python train.py --hidden_act="swiglu" --init_std_up=0.0199 --max_grad_norm=1.0 --final_lr_fraction=0.0 --batch_tokens=[65536, 131072, 262144] --max_seq_len=256 --max_steps=4378 --dataset="wikipedia_en"
Each number is 500 + 50 x the weight over its row's rms, rounded and kept within 0 to 999. Layers, rows and columns count from 0. Numbers have three digits each. The size before them is the row's rms in percent of the matrix's.

# q: layer 12 attention query, 256x256, rms 0.145, rows 8-18,72-82,136-145,199-209, columns 0-255
# k: layer 12 attention key, 64x256, rms 0.131, rows 7-17, columns 0-255
q199 110:563523507494541465503489502531455516533493429514435562485511492508449558456487500528422584503508511515398407513536563532422537476522573527495482495548516507468470481502490477442462547404543489523534482477499517493487591445412426524501486483537551506433494415618477610498564519484474592549543503382533507448461618478588432420527503515535404499438437436599495584507481546490544511516488531458527514509395420493484573465472500527648428521556552463423516545517400390633451511486448528507482494446577482460516505517462572455449507520514458464453551491480534481431564512484471500500455501399574558490624543452501455474444534487551566508492562457511569406547456602450546579480578580521507463593463585520536539553526564510463490467582524483516530543517556607532470443526523465
k7 092:367368520532516486513582425484519461478446561472511483445537506506443548444563547526448485476582526432593514444553521506455532586503506576530531428553549465496453518551466495514457505561409432515496451419419431381466521567572545502410408557549432487510470514563566515532484459584550470535566413554540532487484450503450479488468416574571542451524517474554549548484439494494520427506471529501492575466491517412481495516446502470515571569441559510559456491474481578493470468471520538552457568588493475471590584464498488502580469533495491508448442524390463471554485543523501590508460443518530480505449545626369519432357447515486421507515472489507530561430572546551527484409444434467562487507455470492508493517538514542404487468464513511423522475572468501436472602568551481
q8 099:550580533441471427523490474472542487509530503469523455484465597511562560497585516611557430473488473435462527546495520482392526501482570559375518557554524524440584497527506467538454473488531542528442511451452492524438484537489448471450486442549490543548484334425543469421549506506495581540565485449485478509452505373497493445569491518539436508652471599428538486481491547442570425507463464446445576519479574493540643534508519528521514469558483488528482633436493556448540511597507497569426494512403473456477617489419482500511472523434463445510525474497556482438556498536486443471471426562471563487526532586446467548473610498517512418478446564449583540488554527549525545560577511545430543500493517578509492496473522476488557418490627501470486482565440520526452526457514476
q72 095:503525484490601502499403518547464562439551455617450466471431530461392469532515473527430515511434503506601558532458481549397462480504567592454500522566433514534499513568546484535479515475468451519493559506555503537391460480525541557504490497456444550488530389565455484508462467544525545552506515528471482544417444559417539460506540479423465518584450524529422587514440519411534443384479458539526444454584464502484590502425493537515480445548540541472496459516476480419510543433465482478474546379417491537351489507495447544408533517528470572501596570484540479530494552567579563580461531507521548569533589497500473377536533506511506477555502614513530536536484492435566499520496540484490531519397551541426495553468487451459594417483551440511520566563461561568428489425480467
q136 108:454479413517504545529489420426461436521539519537510604542530537452407553438483509493540436454486495417480528537510554559505435507567528523482500423500540388488404433504490666506525476576528459471438572476428520551427525486454620478494523473507456474414513466483591501501485430532439551599566493516468490480494512594498456423607558533462549539513506501394608544606472468474440452538537446432445480453450475470509513526458551525546518520383448483414511465497479515465426545483540549539483479427493541494511589467513475570492441483477467461412529503525580508528516489514537520538488505548561485435523562622513420499367534494546501432496615526518518508461402551410504492468524540536483497468428442525510488440429511448463572480442553473572546514523509488445544542369491462
q200 090:449558542420446487505549392514575493522516579417432418461528525432492499460450425523538606537440503530502559544538525493437553467496587508568541414485539499514497560519487519429586468481545498519513532488500429557569522536453502397461467458498431409444464487515537561499510549532532465621569546522524519422493481484432376472443512424475446510492494492447521441501617514476567463563487443528596530434489461452562543528521452542422481519570485532368523504481475583547430537453500526473450536515544580489539652504456534507498491521531477440574494503544438459460573499548478426477458535526493437445530464482534482490488458514622489414582509519435525423503533475510500543525555589492506409499444539529450494522552448483477478475455467560380426544488513642561411567517436477
k8 097:443522557526434540549608523544567581576518479515477526457423476531368542541535559443527495525414500535466458525504439591403439443485551575468524473530535527495482471409602574466382549487525457533494496435521454489497508504547451436434507516492573528578573406501521518540500496551489505425481483499441446497424474511530549536415500489498558518479520428566553513397641483511523441424466477419455539551571494540445520464481447482532495506489466540569492466477488564512576448460532523447512487500484483528468446521541546503504518390410521554519513464611563431450441456555507496459509545467495448583462481473515504524533517476485489579466438485500569455509471560509548401401486566545484558546534495531486415386481434451488618563457444507471410507464373585560551515532577421
q9 085:537514558430517446474485626475433458494457438542511493447513450496515414532515488480426497411497512539522594498604503564437469371509526539501502568504502532482539492528477472422459526566470502513530543553497475503490641504467489447508450493520451610488505547568530555470522495488448530457472371585513470428457473472473439475450405536522458454466438431421518557530407582407456523451399489503415444519539499581434496502564547456516535516599531552469444461458595480402551545549519508542516513517463481492504585475541535443490523516432438389468512571416541479486543541502483462429483506415462501446554529530449486483433562496526485556528482521491597586501519496469561327524515445579449460507490544532431521433543465386423592501510539433443531502549516529522410485515498492
q73 099:466506506431566459500510518515457527439416439579538427538456516533530583547444488479491462415468546506465548548616444512489538528422531525450551532504483444511489515561460372453604475532571429500584543439511521511460541518431540578460421483579491499532504478503537488497509478520432496390428575514458488550433490544472452511486557467570495417470522478510465556569526448433453472497431564447474394477511532534440527470452520417507451434505504535501562501555555524497436501522449633562462423370522547493507556477479457526480506465547411506492435622458541506540505574488450514558544476482578504448538607585569495493390537548514439587476534547467565532406521448561577445501482582554461611493466551511483518478508450417491577488425606586487494475533487470505452554507476442
q137 100:457567462512463487513533497497563453606512533442463426511443466515405498530476466497497477485486471412663459530467439492466473427517556461542439503518440523498491484430521526504417546473540523499461442463386484543435603509380531473454507554451489481446516499623545549495453496413533578488527460562452546370453464540529464501441523481467515564456417506517510526525506484487515479410508578475463468417469514497547501563490464500547559559491493366444414486466490472444549550374514467519489489531546517517453550463515597494421505476574428561453493491557372550552542413496501494402588500598538541533483442557479549499471509385485474487444524515494467565477478416434449483499462592635442516461511545435512502501517502468481452542416543475509502463538537590496512564555426417
q201 107:462457541471349448491535491484510399508501561542470394453459514480514532481542425592503452441487505399479532549509553529457507487488507632504491435465443516547480547558506457436452447524593604499423564499457487544428520498416458435564401483535515447530473442509516444516486520566469488553524621514466470513458523507514430484485443507428567376486467422520532407484539583442540422476492423502475534499452492516472570545487523439550494604452490454504487573541578531503537513566504512531500461520472488495511515442539473585524526591481535575420516538474420560529482593567483515500495524523472464493632437516386568547442456464537468577508450447517488489578515571511487407543465464568463562522559517492429451449547460400483452522508480484485477497485401448619499518619446482
k9 097:498482437514536508545569533441468549466608555521434525542513541413519458416499483492493593479533544469520480529484520389449484444486423482482537411519474405474462502536459541623522526440545444555539520386475534482508460595547480464410495545536533457484542459573426469518521507550527475496521487437503502457595524499464542448509495467545455427439572487569563532463494461470440548481490488516513525524508506425400589420460550430453508518609504450538438409466462451573544459418482618467514535556538492412444447530497461531520521439374517549468460508620529505469472478496562440501542497448426461423493551527489472511481536557508492537551523503585489422469475531551503506484491601400575387398428446532463600532472491518542551503475527524460422455535512601485375559442501529
q10 092:580601553502557483517507437468513461455467550504485502439541452504481504526548514496512487559451474495467441479467447420473460528527491518604558425492483438490536517602543471597501474496429551386479507429400441479578432529451519507532543541543543540498463500455510496569574476517554537508407395509501445503530606550497516407443518511487528545505550441627482529570492463535457592468543477463484525539489473580381421377620548476472496493523575560479551512428518485487439518589467449479457444512485390555507528501504553381512522408526500471536533449446509468493428457491528459469469495513453449537501398536602476509518556491493451469474538424531477506550467454539533420523378332482465493521511551469448436538612457549501474496440585485495467494407540526505565483484573492
q74 089:494455483524487524497570518556492499545462474514400512550469506450520508465367552414475540458464501544452456437442431356508512536481458489461583490473659484538506427562491496508607479545483521544495478467615523521480497626524546510494500506589570499541478496448453479431502478477483469502472451565446421397535454446500360468401509413404504487464595553559411560536475568513542454500553525528550419491457553610492457459505490590439468475619465593543461527559473491499482507471500554442491534417575444497540567551511519452598449504458527393594455465425531468443544523529518549470471511468520517454520511412518500535538467565551563470509444498497504517500484583474593377474494501484496536543479438558502482545508479545430466530572502501504488470412497565436447503519495475
q138 106:506532510444521586529441454579506462540564436525539513501503516498539467504437484472538499435485568526484513528522458495570511494649577492619525521556444548536506484463447541442480497437526476520473465395553496539558520590462559563429608525453594586450485569492489540516525505486497511485538446450486479408489513562582456625471474496474506532611493514483431512459416571576549518516505525424536441503447565598525554450494486418500448505468429548441508538421510447454482402523479452557508605454615486592468485491515542601540522504482573512503571539451486589512490442489502538400531492432457549520501426493545473563484458448477584492398560512454403503500437465390566520378494405526463565457495455492445480518477539487466527490498498482449475607543522479406538475501494427
q202 093:631498466488482415537534523583444386463405451451485604596544511573548487456511543389448551524453468517444430431490530555545522490449471502527414585500500473484421483466530541471504511523493560496476352549474519458507523493478474570553480509529501532447472444513442458530582531468580580428476548362585563489440551604517523502476406492523494441505498494530473534557504491518399543535576584463583543544471447541459514450459489507547427441607552528507517487462534457549472499517490472483435556473488521549469492495496492475522525399549476409432620549471522501494567529463506537417495478511453549490477510470503444456550564488537495452462559462578471544642405567452507536474505506505527489388469544477498462448629526536561499580455536459457472588522574509486574491471494519
k10 095:482478449604527494459511520491462549525476473598600439562449467548560577568472480557512606523573592632490489505563433427495491496445513490485557565489555522518515469539536446541437461398492554447624496512531504490470457509562592504545478505551573566475450497546439516466580488532487514428414569584466476515470461542595538481474438554406479604445456470525512484516592485421478396441504490486424524531417463453527459536396582543499459471563482449508546468515475486454535508543565539427537439528463584402556527516504484574553433504448549458497548477525475442532486552570477531496523540565477494561432531478411541523537524540446570464516519517494482417455533488474472395455544521536519469515508340459462526452430567433455528524514560418472475449488534551600533519533432494
q11 105:519431431486448536527603516490554480446550543408414473557549455480562546532464489374602548391392485437497532465373501412461483471482451429510477463519549482484490492537560399526518472492475519572539442526565434443500547505501563630516534515462562534487461492433552528510418425425556492478453553504532456492576544421503478531436422476450530526536449561421468426417509440445459522586384499471510454559564557502639484505519450481550497412554554432452524579503430520492505472553500539505474487498460514470526484509516462469542553539476602465442460449508444530534466456515489522557483489550452486461461524506545465527499423535507550519517572480494443451524484476482562486421470469543514589311556515467459487553581473527555487440501521482490453570436500530582404535455506517
q75 098:574525548459494571495538524537437488463578427472477514418594473551592419446510533506528454463426451467512530493475494581633625490489538477474433447447549545536594503559503589494511523487528455597480452514475543551469544526516551489480493529468394477573510499457546518455479466461461501462453443473486519430447449481523466541500532518613491502561509529504487390415394458583520545455537459466456453599474491544499394410508546520492491480439409511550469515592473553445581522463481484576520482487511486548572461459471536437453515471479449542555504602482494533466502534519534484627429450481570616570374449517435526419552449598497537476516563426500433467573454542553484501470541436483484533536552531516393458498560531542522537485449427470518546521544464468524562374503524497
q139 109:482474473457523491460475456586489556369482494526404435589627541541477496470536554497509528532601466556437543430452466514527450481392478556618489547443492451572542532507507505540510561469474468552468501500595526506557489506390577546612574480509498563455477474555435553492496450476544480489440558445482529547469493469478523492478470560557482489504597527492497499452482535471398554443510489597498437469473319433513450549513468520509476431515519477426567511508533417510614502540514486402448439420520550520439461490509552517445575517635507525424473570525466507574523521485480518464532594509406517618479504470468544507559503450457573495423556485529527466557498470475512465496515514417518474444481598477516571453530482523478482478573537526494509518382572581532432565427484480
q203 098:470453476487417537482509471477530520571465433451563469512551430515542471532531608401520548532537444490535492456402517490474507506481387544532400530490577428449561493496531591514479556531421514464437538536420464556477526581616562481594447510509446407523461498521470422516421499439493435519441459528471524498530439500482572530554491574495532508463487556525408517415476418602489534570432492523566497523540461459559381560550504483493465507452529542538556517466517525500549434612491549493558538493572475517471536556572502533371495473432556575509499542500540618506499534514454497521512574495484532531411447503502449462515402618569492607452492576460518571514534490497457574468422444461557590561500525428527434453487493485541545507506518512404482536542527418482496441489443614
k11 102:644500502484490461560481466565558530494509507524481578475483531464508579483579477544421530431478598483481500525505457487585532393490508406503523544505431556515508392473447405389544492562444553454567476535576487452442530489507404475526478469546505534553541495392548461587500523472541518430441551466488551434483449405435436552518541456500529548559515547515500408525545559487418559425537428562496501455526455433508523388517490618438499517432489557502517551455490476486451504518480488491524552458464504513543513483584463484463567583535560541494511505443532409536506601551554493528582477559607567477575507533495568548538532410457488612463490559470421514437374473472587486509414503512469458508500475529512479338533558469515526453610516491546493494458499537495484494544469514
q12 096:547461479488612464489460554444501534434602527574509504514473521540439436542513423541478528558508523550552500563595575506495433407531504512441448540526451469485455526470476554486500486430469571523564482468466489479477609487466541409500419500450442525463529475505592488427520501558533537471606593503497528500469581485530569516474524543446462491455468434494521648518523382440588524590555559463499476518528489553467511554524528378462528588518514466477504513406471554493484513524456468558402470545489558541422540477551524389474503473432398515460553487532505403398530454457417534457471506464482469480466491472477514609548454474502435468572607495529462517520445412505455635627575535478506387549553473491462518579483565431534465520470471493514414515534550508510470533484463526
q76 087:514445480484487511501556581536494566513549565594412481569551539541564548523540505501490472515529557535506409560583467473444537515495516494466488563524497591490556488568518450408589477543485543488487443460491558535522504532491621423523521444484572520521561496501450405473449447411484433449475514529510547500470414450529477563524503512517506560569457582497478436531445586462509449516528415526490530459524505525534514400547427453498488484489439481458402407572578504431570533470484538483526460477532470473402389546528467403520420424407517602444637557493590492503481535442488507455513481494453518571466441550482422540579482530491498550389566534475505551453456528454603478493489482508556468499477564524467449509469438435431593502429461474548529425492427490525639482410485583
q140 100:442486479585551429496562581434483489466520481575510438558495637501592582437569533542520518501575538491425489484569479441481534414435382489347521489577483466477536502525453523519510497440461537523487551513445541474442522487629465570374519513516569513436550447477466468516594437526462554395486575545526497510543484469504449454551488474495428494540538535386494505464534479464501559471511459443438487530553437538609485519509574515536512408469567538546489495500420543545546547481464457508532495544409500473458540445438476485495480585431633535496538515485559465456466516533472478495361494581528485511497521516460498471572521569483548507527558493401404585480520533521466595553478514457523595526477506562525479506434414515550456498405505476470552533469585575503502436491577488
q204 085:429514536638450421459500460535492496468614437522576462428524535513456459438578499489534473559549476592476477419582525556520562436504551531525542496511568499581481496485451458450536496527406505582502535549485518527541486486469502437471548432438450530508507423462494471585403493517624615595510575482499502473514449473528494506482493546536491464454460522532560505535417455567485545485499447504480510526493331547540378475460509481604495484374501492481492558524509468596556496450485498473378535514460506503593529568433478486495388480409594517563560483557553521424589417450535534478465502542471486550524499483435488534537482532513546571493503532471544545535470501588486522441505448491614498534571533560477477487477534432614490426559541467443554536463489450505486496440505600
k12 106:423450483527505529453509480495528506456552494456458433467500441523551518514518564474395487544360560468511422472526387542563574581515498521516530480457493519510483522531453567433482432477518551496454508463478517459592429464490550478470490470507545449520504544475531506389563536490433487442442431464456419451418464451527409511508506394521562473456529483523423528603463487579576525582550455586546516458419480563571415458550414590499475545386468570414428422560507428510526568459508495456510503410575522550503523502443475579494465577547488480576494434428486537571498537495533509532518532475639378498427503445485619441554515474479555465490516486494531488526505456485472461477499449446518539492549426498512476498495549555491404577506537429483387507518456604481468432436511455
q13 090:517587498398521446513468521400480552467436468525552435533502416500589543482508415441465546509584530467536387399524433444553530559465573485442464441483521499458406469492470413560486479590496551388526455441500521517568459514460512433501462466466431478482492389439557499477512478508482553436535508535495519485430512524433631506536569505491505556447454497532443491528423534426550524543487554563532443507468434561448484476517484575543456501564528510495416562496483527478467543498576560431459503512480474480464466537522473570575467399579468504543436565480588562536442473395435562491420529499529540513493522580454505413509551445463565458498506559460531563525511635436497493496455479481573549416543550522614461556558559491505558554509563501608469489455418561521434423537537503
q77 102:497469446438446456496467475463467510537578451566594538500523488501518514538504552469485574564386482527562483510459434618551465554601459487519530561552572436491562460563499416448591518509557516598544540415525530454409497514572531490525437486440499520568501361532446464450492568518540612401490480530432627497429556558498410444586511465475609506515519474488554463532438500511496555428538501498549508530519586465564493502495459435493526496601511591483561587477516497471406551484456554514457510439509490457466525560501587499522494485518494384474459574470493496570519534497497612508473452431616570507541544527444520518495521538566523539466545462355442524465524499512480509560464532484496490557438536484394476469409574526496518510509499431512513535462460569462473413429469482
q141 112:576430500541489490495539497551454590536533502561468568456473455464545459515465594493459491521362597539517504506471588531434536531531447473510553485559494558485494513554512524537522545507462441564494562425505493484543514413494550445528503461486476625411502448411536499562470417522529464550511477386512435590519604493475483485531512475534475489462396529541472574473510522569483492440535485484497551424460475494467552468532508517504458487423533547468499550489455490435514530409479498434643395398440481501471442464643548528460413347527542498443491504471465564476535483513449468424484513539502444528515541444509429494492425463486516474491494535472535505604456467549690551444576517582487474563548464441483457494497529484544520506399516519575468522577498375486440537525538523
q205 097:557479444556477494489492547612464567460522500446411586621593423521487510437440573375468513539470529487527601475485487472469450519508495525451482498524484424461505377437471426628547490634412512454435520475508440501448568539534563466569481462530555503464528464458460517524421518538512425533524473480525457484561558520478477470474492565507541523517486475444465464425455493544485435360475494553506573594527390457499444529559458510485462571492484661516500530460461497538499515496509513459471473522457457490514582465509433451497454578531582507331526538447545463539556489446562631507546569512459549533439503498534431505509512551553507470491486559525531515614409492588519539544515468494606532507559499445544448410544426466541531525522501478453481491484491463534454510473493504
k13 102:472584461530435511471459462508563502521496602491557462512504479491542474506497528536450450484518534567524467483538565474414414494459508476583472542524544447546413482486504513432500538463496531406546492504467568460500538537507523512500550476440480491567553423514519493445554516537507496387389640434554607512479399519479577517509511482525494519486573403494504492552511454582565411532399484529485466411435506462433474464394542468487432566477451424496567476445474506437486526394472450514507499390480592493502551480521614467540481581511583405484520451438524483452372503567506488536479520457588396570480406524533540367620549574497463568508607553503434498473493545531412512486447541433444422538509516457482526520529503541468543494520518460511502470521467562548527477432485555
q14 108:468517449570527503511424471477498511509442547434483516465458540452445527502532466528595579416488484499461494646471527485392520501479497484502504448562426478482460484442482534419464525522553480513479411408421485514472448529372501513468399465495433499560545542583550483530525496501514503479523488535498488468528525546416507473520414506469492448488475570499546516602534389514452488527477536457534517365495470472477569506409488415400502560519611566601585541432495438536422539521634499457496490472489536485466550541534540442443501526576504540445502431632493488429498502539545497463491456525480566504514467566468448455489509409457440434481424537548530449455456516553524644554558556458550412580427518546525542522453600486472500487439528516507510503514476516668465481447528464
q78 098:473436447484473501462540559503453467418507525594405518442463469503502462490450536589527488457522534468474511454487462557546489444473587540517500525501504545433431518519504520512576520496509487578486525577493521530629514353510430452502519420471524515490541500384544520512496543485489417474560515510363617444416448416433604487421615534497498516512450539524514521497458458495477372556420477558530455461486544512568543481433516464413429529487474507475489525449559500500562500484603538497448620484513478578417530419608523497519490525384422481541553479543530541469519594517491475505547450448421511491439473509492517410620452515548498516462566546449462479482464556467525532532554580486520592418488488516467460513405585497514468450496457537533569477551500605455576465505537541
q142 105:590467590530506368513515548452485449564424531520441430488457519522504515487539520610430502517486437541536481455608580500387517537532503545456457432579507538586519557465504510473469508566518468563565535409519437520444519429501432552437446457501449486486549440486471437526537457499553602549506525531497353505519533458470516445598481415449454477513529490531477514549438526446488423417556545562476554491457566490574530541465521552559430506637502480515459489519565555483555408455486420588429543487505558494513539450446484514510522644433516512525537479517441492494550492539486487446523517436406430486481485544608531542461497508470505464461528466575510450503542512516498527388546541557441572553466449498498554496473591441612592444431470515392508534503480550468528562458478464
q206 097:525491516593520558482444362504547527491515560591492450488486525497509510461589345466605514425493476500457560513508512464460560498462506583505486518569466513544596594525441484411554509582550517542476486445458458530444459544460538534500524471511456478518524490492511459499474502465640579558483516575462480555494452563482454427451501517426480516556419522466492448525562611494575387426494424494530441382478496564486545443466436446577530615604508445514505515496536496479452516489491516516511521448559563460505537484533404553472485570452474488583505495524411486496495530577433542564566479549523538463510532464481535471493550545588482457414486461562418538404555507542471494500515524458486543558516477479469453588472518366492525373554399482514556403490466574498445556516515471
k14 098:478489515421470470500559485452547409416509521469506515497521489519489514506430412430522633499500555539477453457500443433549532517570542487461538474395554512628533488426472552483610464513513483554501484515569488514524493484534521510524478529545536532578444557495484479508476470528510477596533492484481501544449535512548562519513557539527571605560450410460469437469414440526482553600538483463481495563538502533501547371487508532505505432490515592554510555637453445462439539520481413506521515538470513554461420481416506526503564485516583528548449440375520513492535473502440343482460443539477539481628490430474549443571532624416511487472570546476452474541469450425456480515531480382514555478513490450408483443502500532487571515498486511576581393507517454498573442508458610
q15 107:499487526429493606453515464547531508473500535555609523475540505509556461525523486463536484502514529481566528464448442433482551491410475515554491522512561566479508510550500493530470584489535493518517479421411452542503468481378540442458475506428507548578477565566468506528500421449572400502467436568450564509541558547488529505476498412567463463396576461424553451549454546532512543569552516538514503532498529416469537423452440558412518435483490555576600528590453416572472512432485461459537552491485487548503432490503492528506466554461479517555412452429531385509542526504595607411544469426493534487586512515550531479522495406488480552538402546604519465480587488516424449470546583524604430367527457442478497524540575550461459555530503479456540503478544470398607538497530436
q79 099:482511545456515592508517481508485491433505454517481580466536567529564511486550408491522504460537505534477507462514459392480573593444582608544489513537558485534499582531465440619527546492505466638511473407526485475547522565477513550543583427508470503460452615543536451508579591470551422528539465505525532503620518552433464567498575518541411450461475543468524513582500514590440550383564509535444430536426493555453493413514533547503458551394546491464472502471518482517551398468511458455487434460503491507502560545519491545514425454534414565533504560492506530533388397504537495476549522527450413577431423473498508525535428395572498372537483472474483496398450467504444468516469531492512507526449440383492451482453577424530452550496492474512410507495541519532499513582522501
q143 105:426558526449505560514482452551546498554500505487577487518438454517618647492574544511515533425407474483461477438452459516588610421538446456530571519497486440464396466518469443613508463499457470474483435472516479361504466444528563579477539489489495499576478510487552509485564446431541451382431527435581447511624582558469501524495484508525578571516630589405542453438496430522581560518541504449510490529505550496466574474467508570509587469551491508596480592559424518510520446555586409500469472472436478508447460467518496466527432592607514498555497530477453557450525425516541566487452538525542458489520438534569478579526512565488461483543517462520516522518478519565485474559490484518516586447621532508532556418535574541483496513557501510534521519529540459525530498518540455
q207 091:475472441600526434490513496535437476402474517550521533542480482520508555501596513402420551526500484514539452482475497513627491395392524472501491592551445463434539522411496495529540575557425453394508463529487508410476443432511553550534514479475468535440441530512470536526486427448495477416498585413527580474500531489505527509558498476540472535492529521489430549481511498542499538526553522529516424562437439517541482409474445526516556513383507379467554466557441422479449536521526455485561539380567503484486451467553588528601491468508481514540547502453537452541524506465500455495407590369464424522495546442528510450497496471632588556471581435558545513580538504559472467507504445556513525470547503487480556442539533620434465552554452456469538543473596376544515490550453523
k15 101:515528437495469450473520473570496542465532503529533447491483576562478552620491458481535492443436534524578426549448598524402521487513482546523516527553429467543458524401425495553559458469492461539462500359379451552543523537351511528544583472469437454493487471491415520526440555590498552502561375527457493575551492490512553555559507454540528472591469523382414561507523491538544475521457459466501545403538548565515473546565507419455517467500478537455462478549528553521533514492536538529469550510501555435391463565435409636498538567486473459493497481530490482444458561517421401570505379485532498482427532492478504494441573593408409480530447436464459555543483526407414536525488518494522544447481439498534536514466527494557577417516505477570434454544505528490527479504532484
q16 091:522510455486430461495534528505476507509559538560550431484524466560465503474552515545563555514427517513453480476496459557570520446526520467475511573519533582470501518440489490489548432495510600449454412530460558508424631457452462425565360470573459619492546520532492537583455504453493509461559499517518472458531583558459507543575467449512515457533532456483470367447443515482496420619517506484511467425501498459357440548479548576574437538458420446494470387514464531491482533480488487401522460505473461386579470453504549488499488534560490481477542452547438579539611486596469473477536449469510518412523524447512515499455426529460519533499513470503603557414503558464461450525588481575459431558570445547550550499473509490528393472576430524498522490387427504525494528586550411
q80 091:509466485456563495440543459475488628500422451517504450575522452449510537622541463522465611419469555626549452513560527450509576557522482460453507525515435498518492400507456477531566497435488553565466448447501472557510557530405555530473441502593538563530476498495519475479517522505586525445453509529482497481448462478562482497489391540467467480436426571354422593517436556469543525428448390421414534521449492535420506461538453460465590470436503450531511553538455570501531525450516468531518509408494550440535431512507435474533554453509554599483572567553511454569540513524466468542430493461489511546497514437446427469524505443451522421416462515562558573562435438560560490444532473488483428542513500453475590494519518541451577493529461475431546438562527590569407482544524438
q144 118:527543492521422572484572479461431557558525545500447564484571595527529469498524495495503433552567467523447533381460419557570444500510486448481485546498582461477517520498510477526504511496526465579569484531473607526504461464373444500548545488499458511495534440418437568500485499493440438507521459497567588532556449505444490504481564520453460451409437604548478540490548543611581362363427517529549542446558528521418497490475550494462517523424530591538509329482520497452481508605495530467477536483507436512460392534464495558485477495524500578395491484476492432533489487522440473516456517370586546507551474477445498551546462543484480456501520534433506558543481404462410509507522491584483461469493466547477440502481558469503503475480576464444500432590472346502497471465513581
q208 088:514527413523510571525574451442523579567490492349437478494541532505673465394410495521420411553524502485534392463465458512498521490545490519500487521496425551587489486555463514509572459473477501539482374539493513483517568454458548493568478561549472522414536479455452538507525555520468454476542477465477477566418517461543534497426563485509482486395624583402497484500501497562571478528545535574420495574536439418508474534539472449512497519394519525532506409509497405478617441510500484476441525568517473400501469482483568523550454448537585593454552421517498520440485517547593450422462458603545513529565515489473473456547516456503530431531523492442462527510515431518495482554521461476515512506430589523561529502516529484391535435554382503488458498600496522523410520481498492
k16 097:453508468476533499413560530478481515483519460531556547441527527512512495507540552388470525574536621506477459460505429478567543560493412471580445422545451456480501528558428482522500460558465511521487540434451480427415598447518585630536550541493503386460478571554523492485530409623484472511484531578529516529491444493453393483482513521381462616492464563526474557463491480539506510420474471469478516492524477496558504474560498507526465545569441540442501529564449451482375482446393477444489475430485527632606521486492484400496455465526467500615537637505481544525406515441526529526514539446488463512593469511556516537477487504584529452619505551495465497527476519489531427434472473539506528441539464487472473483522544443493514481490557394464535586443511482412423533407447533
q17 100:514519464524563576486497528517511494535551474488484565503534481509536526413502499559518488502541542486454648526405534512486527595453483395495550555477513495444539469488498527553494575515432632431531525607552474473602424517536484547499546470556499376561465526487462467400541465474516507477388464516520445448599553515518531473452550523422600513524548510479439389525522528543398516530546454555540573512491447484480544526551478490553546513567571511492436476489447381514407494532508464462471465456568418576603489451502463452583475486583642552506505538535507527580448499494488509584507511579418465517392456440465515550498474494468564496534529508521484526482386381518563417454462450493529504470541466478571425521539515559490530469545441503397534575486512525418516549478516553
q81 110:456551465539498518519497612496553538472525487463490606506501456526445443537522517553493421479456490440469501500537526543535450515444669428587531510483459429455480406527455522532505447476518426489424491541499518455501571488454554448490526529575590473462502538413482625519488432460520450511440585545494455431544505521499562526486413498569485417449529507509570484567498455471582502625561513480561466582524456565612431521487485489449479558489506474497514565486386469421496437549435433474489550501449467527472391412506543483475466605465509458508431476498502504443534449503376535487460526554499426530417484494507577461556537558459574594480478444497564552558507445516492490481460515507524539466602479446550579515517529520468383524573475536472497485481518408493485523631632507
q145 104:546518498521572539467503463488584499464500490465560436476585457542441531574521446484510520460594388550505473453482458582451455552435535558478504581479532487448464504555499486514439575441500585501521517486534455561495390515476593494585473458532512514540450582479432448490481544560439495453457530455430477585503447491596533451527504572510510537406571531475542497538525445535457480499453539553479497496501512480546461479540470518444487483423490492392502450547516571478476472546482499533555522480444453517540485561551583639483609378581549547436398421491492511676547500456495551492536512529529419532494507536542500538534522587541482574463421498567510587571552501426550586420457436571455531490546481501586509448450566422463478519517505536492397436542549539383524489568477539
q209 093:581533624484545478453501523523464461613573483379461454508562499557554497563389574482505368569494524475489526469506514455575516515559496492492476527494532494444476462512410498513479616444464418454498496565491484496533501527488500531506502497486489537501475410563393494570466469497523477462413467455484499475497484566487532547582422505557558459522505530462483493564488412536483458519460596586590507573472382519471480416524476506475446455464582635493442447579600427517387465592472464494551474517491408483527481559535494422499463600549559522439513513426457464478513413582479480455476455546502543470477489428492491499536444437422485485531560459497526441502409437473514450419468415451508500420480461469520559477521478605551466525523537408532496420445540546493418545460510579
k17 102:458472566552420467522534538520521454557532504541500469532459534478487550506470490451444586460558497515474444504537462546579469527430393539508479467514579522492573440520443451492492456471533537435544489554517510485414519530408442549568474541541457378567356463449560508462556480555503501502551547567507484506416499602442516502478434413452548622532449424492482549431397383474549550578487519548541479564439476455501567480512511353468492491557592527490520530496541552593544508456561512409436541480513491526471529473486520488531547460489572466579496503457586563460530466474543512460459545494491481561404552551492651483526362441537478571578418541440395492440574562456482510520492542473523463520525535566555432491559462514500531543488462521506445464499451536464458441549561484
q18 097:467477456499526433492523349574456551474457555477380514525447489451511512468504497531502555463492447505478555453510546482520556499409503462495543594585525519460559548435554507517546541431501532537406510494610478557453509468559496481467506421570518464528539459422517466513517583547517483518518431503541481427623485459532526409531488500410513434555414419432493598548500580532459502480590471435547598508477452499467450661504527489541570459621454505506478427529531442524589425480580533557482610570526497451525503537550543471470469414435492466517497520527444493498550514548504594503526496486528495568518465496514475547434494387588500402514473556512489548629545570528582461527502459425549497445460551425464520504422577446566543511478491490418532448484512488468558498519524453
q82 102:560489402508546495474471538414468450539504563429503467607544443396443516508486496508428468398547529560538550514579542470472490514575533512577448522527432474496560426566553438481590505504562570543475546455496503496461512591458505516531386449493485537540516521468554515472499487565459624482570576428515491472449434433461456472567518589463576554466499572469460501550555523478572519591541596483467527408536555534579510454426518488533525513425546407395504492476455542444383453409489445545469484531492563452522495581409543543496384496554490582571522548488522553487507489433454477528503534542456469668543532535458463399495527500575506437494523466492459522439561556446463577536472466467446509506535444560471475476424557537523512451541536457441432490513519469463589539497484492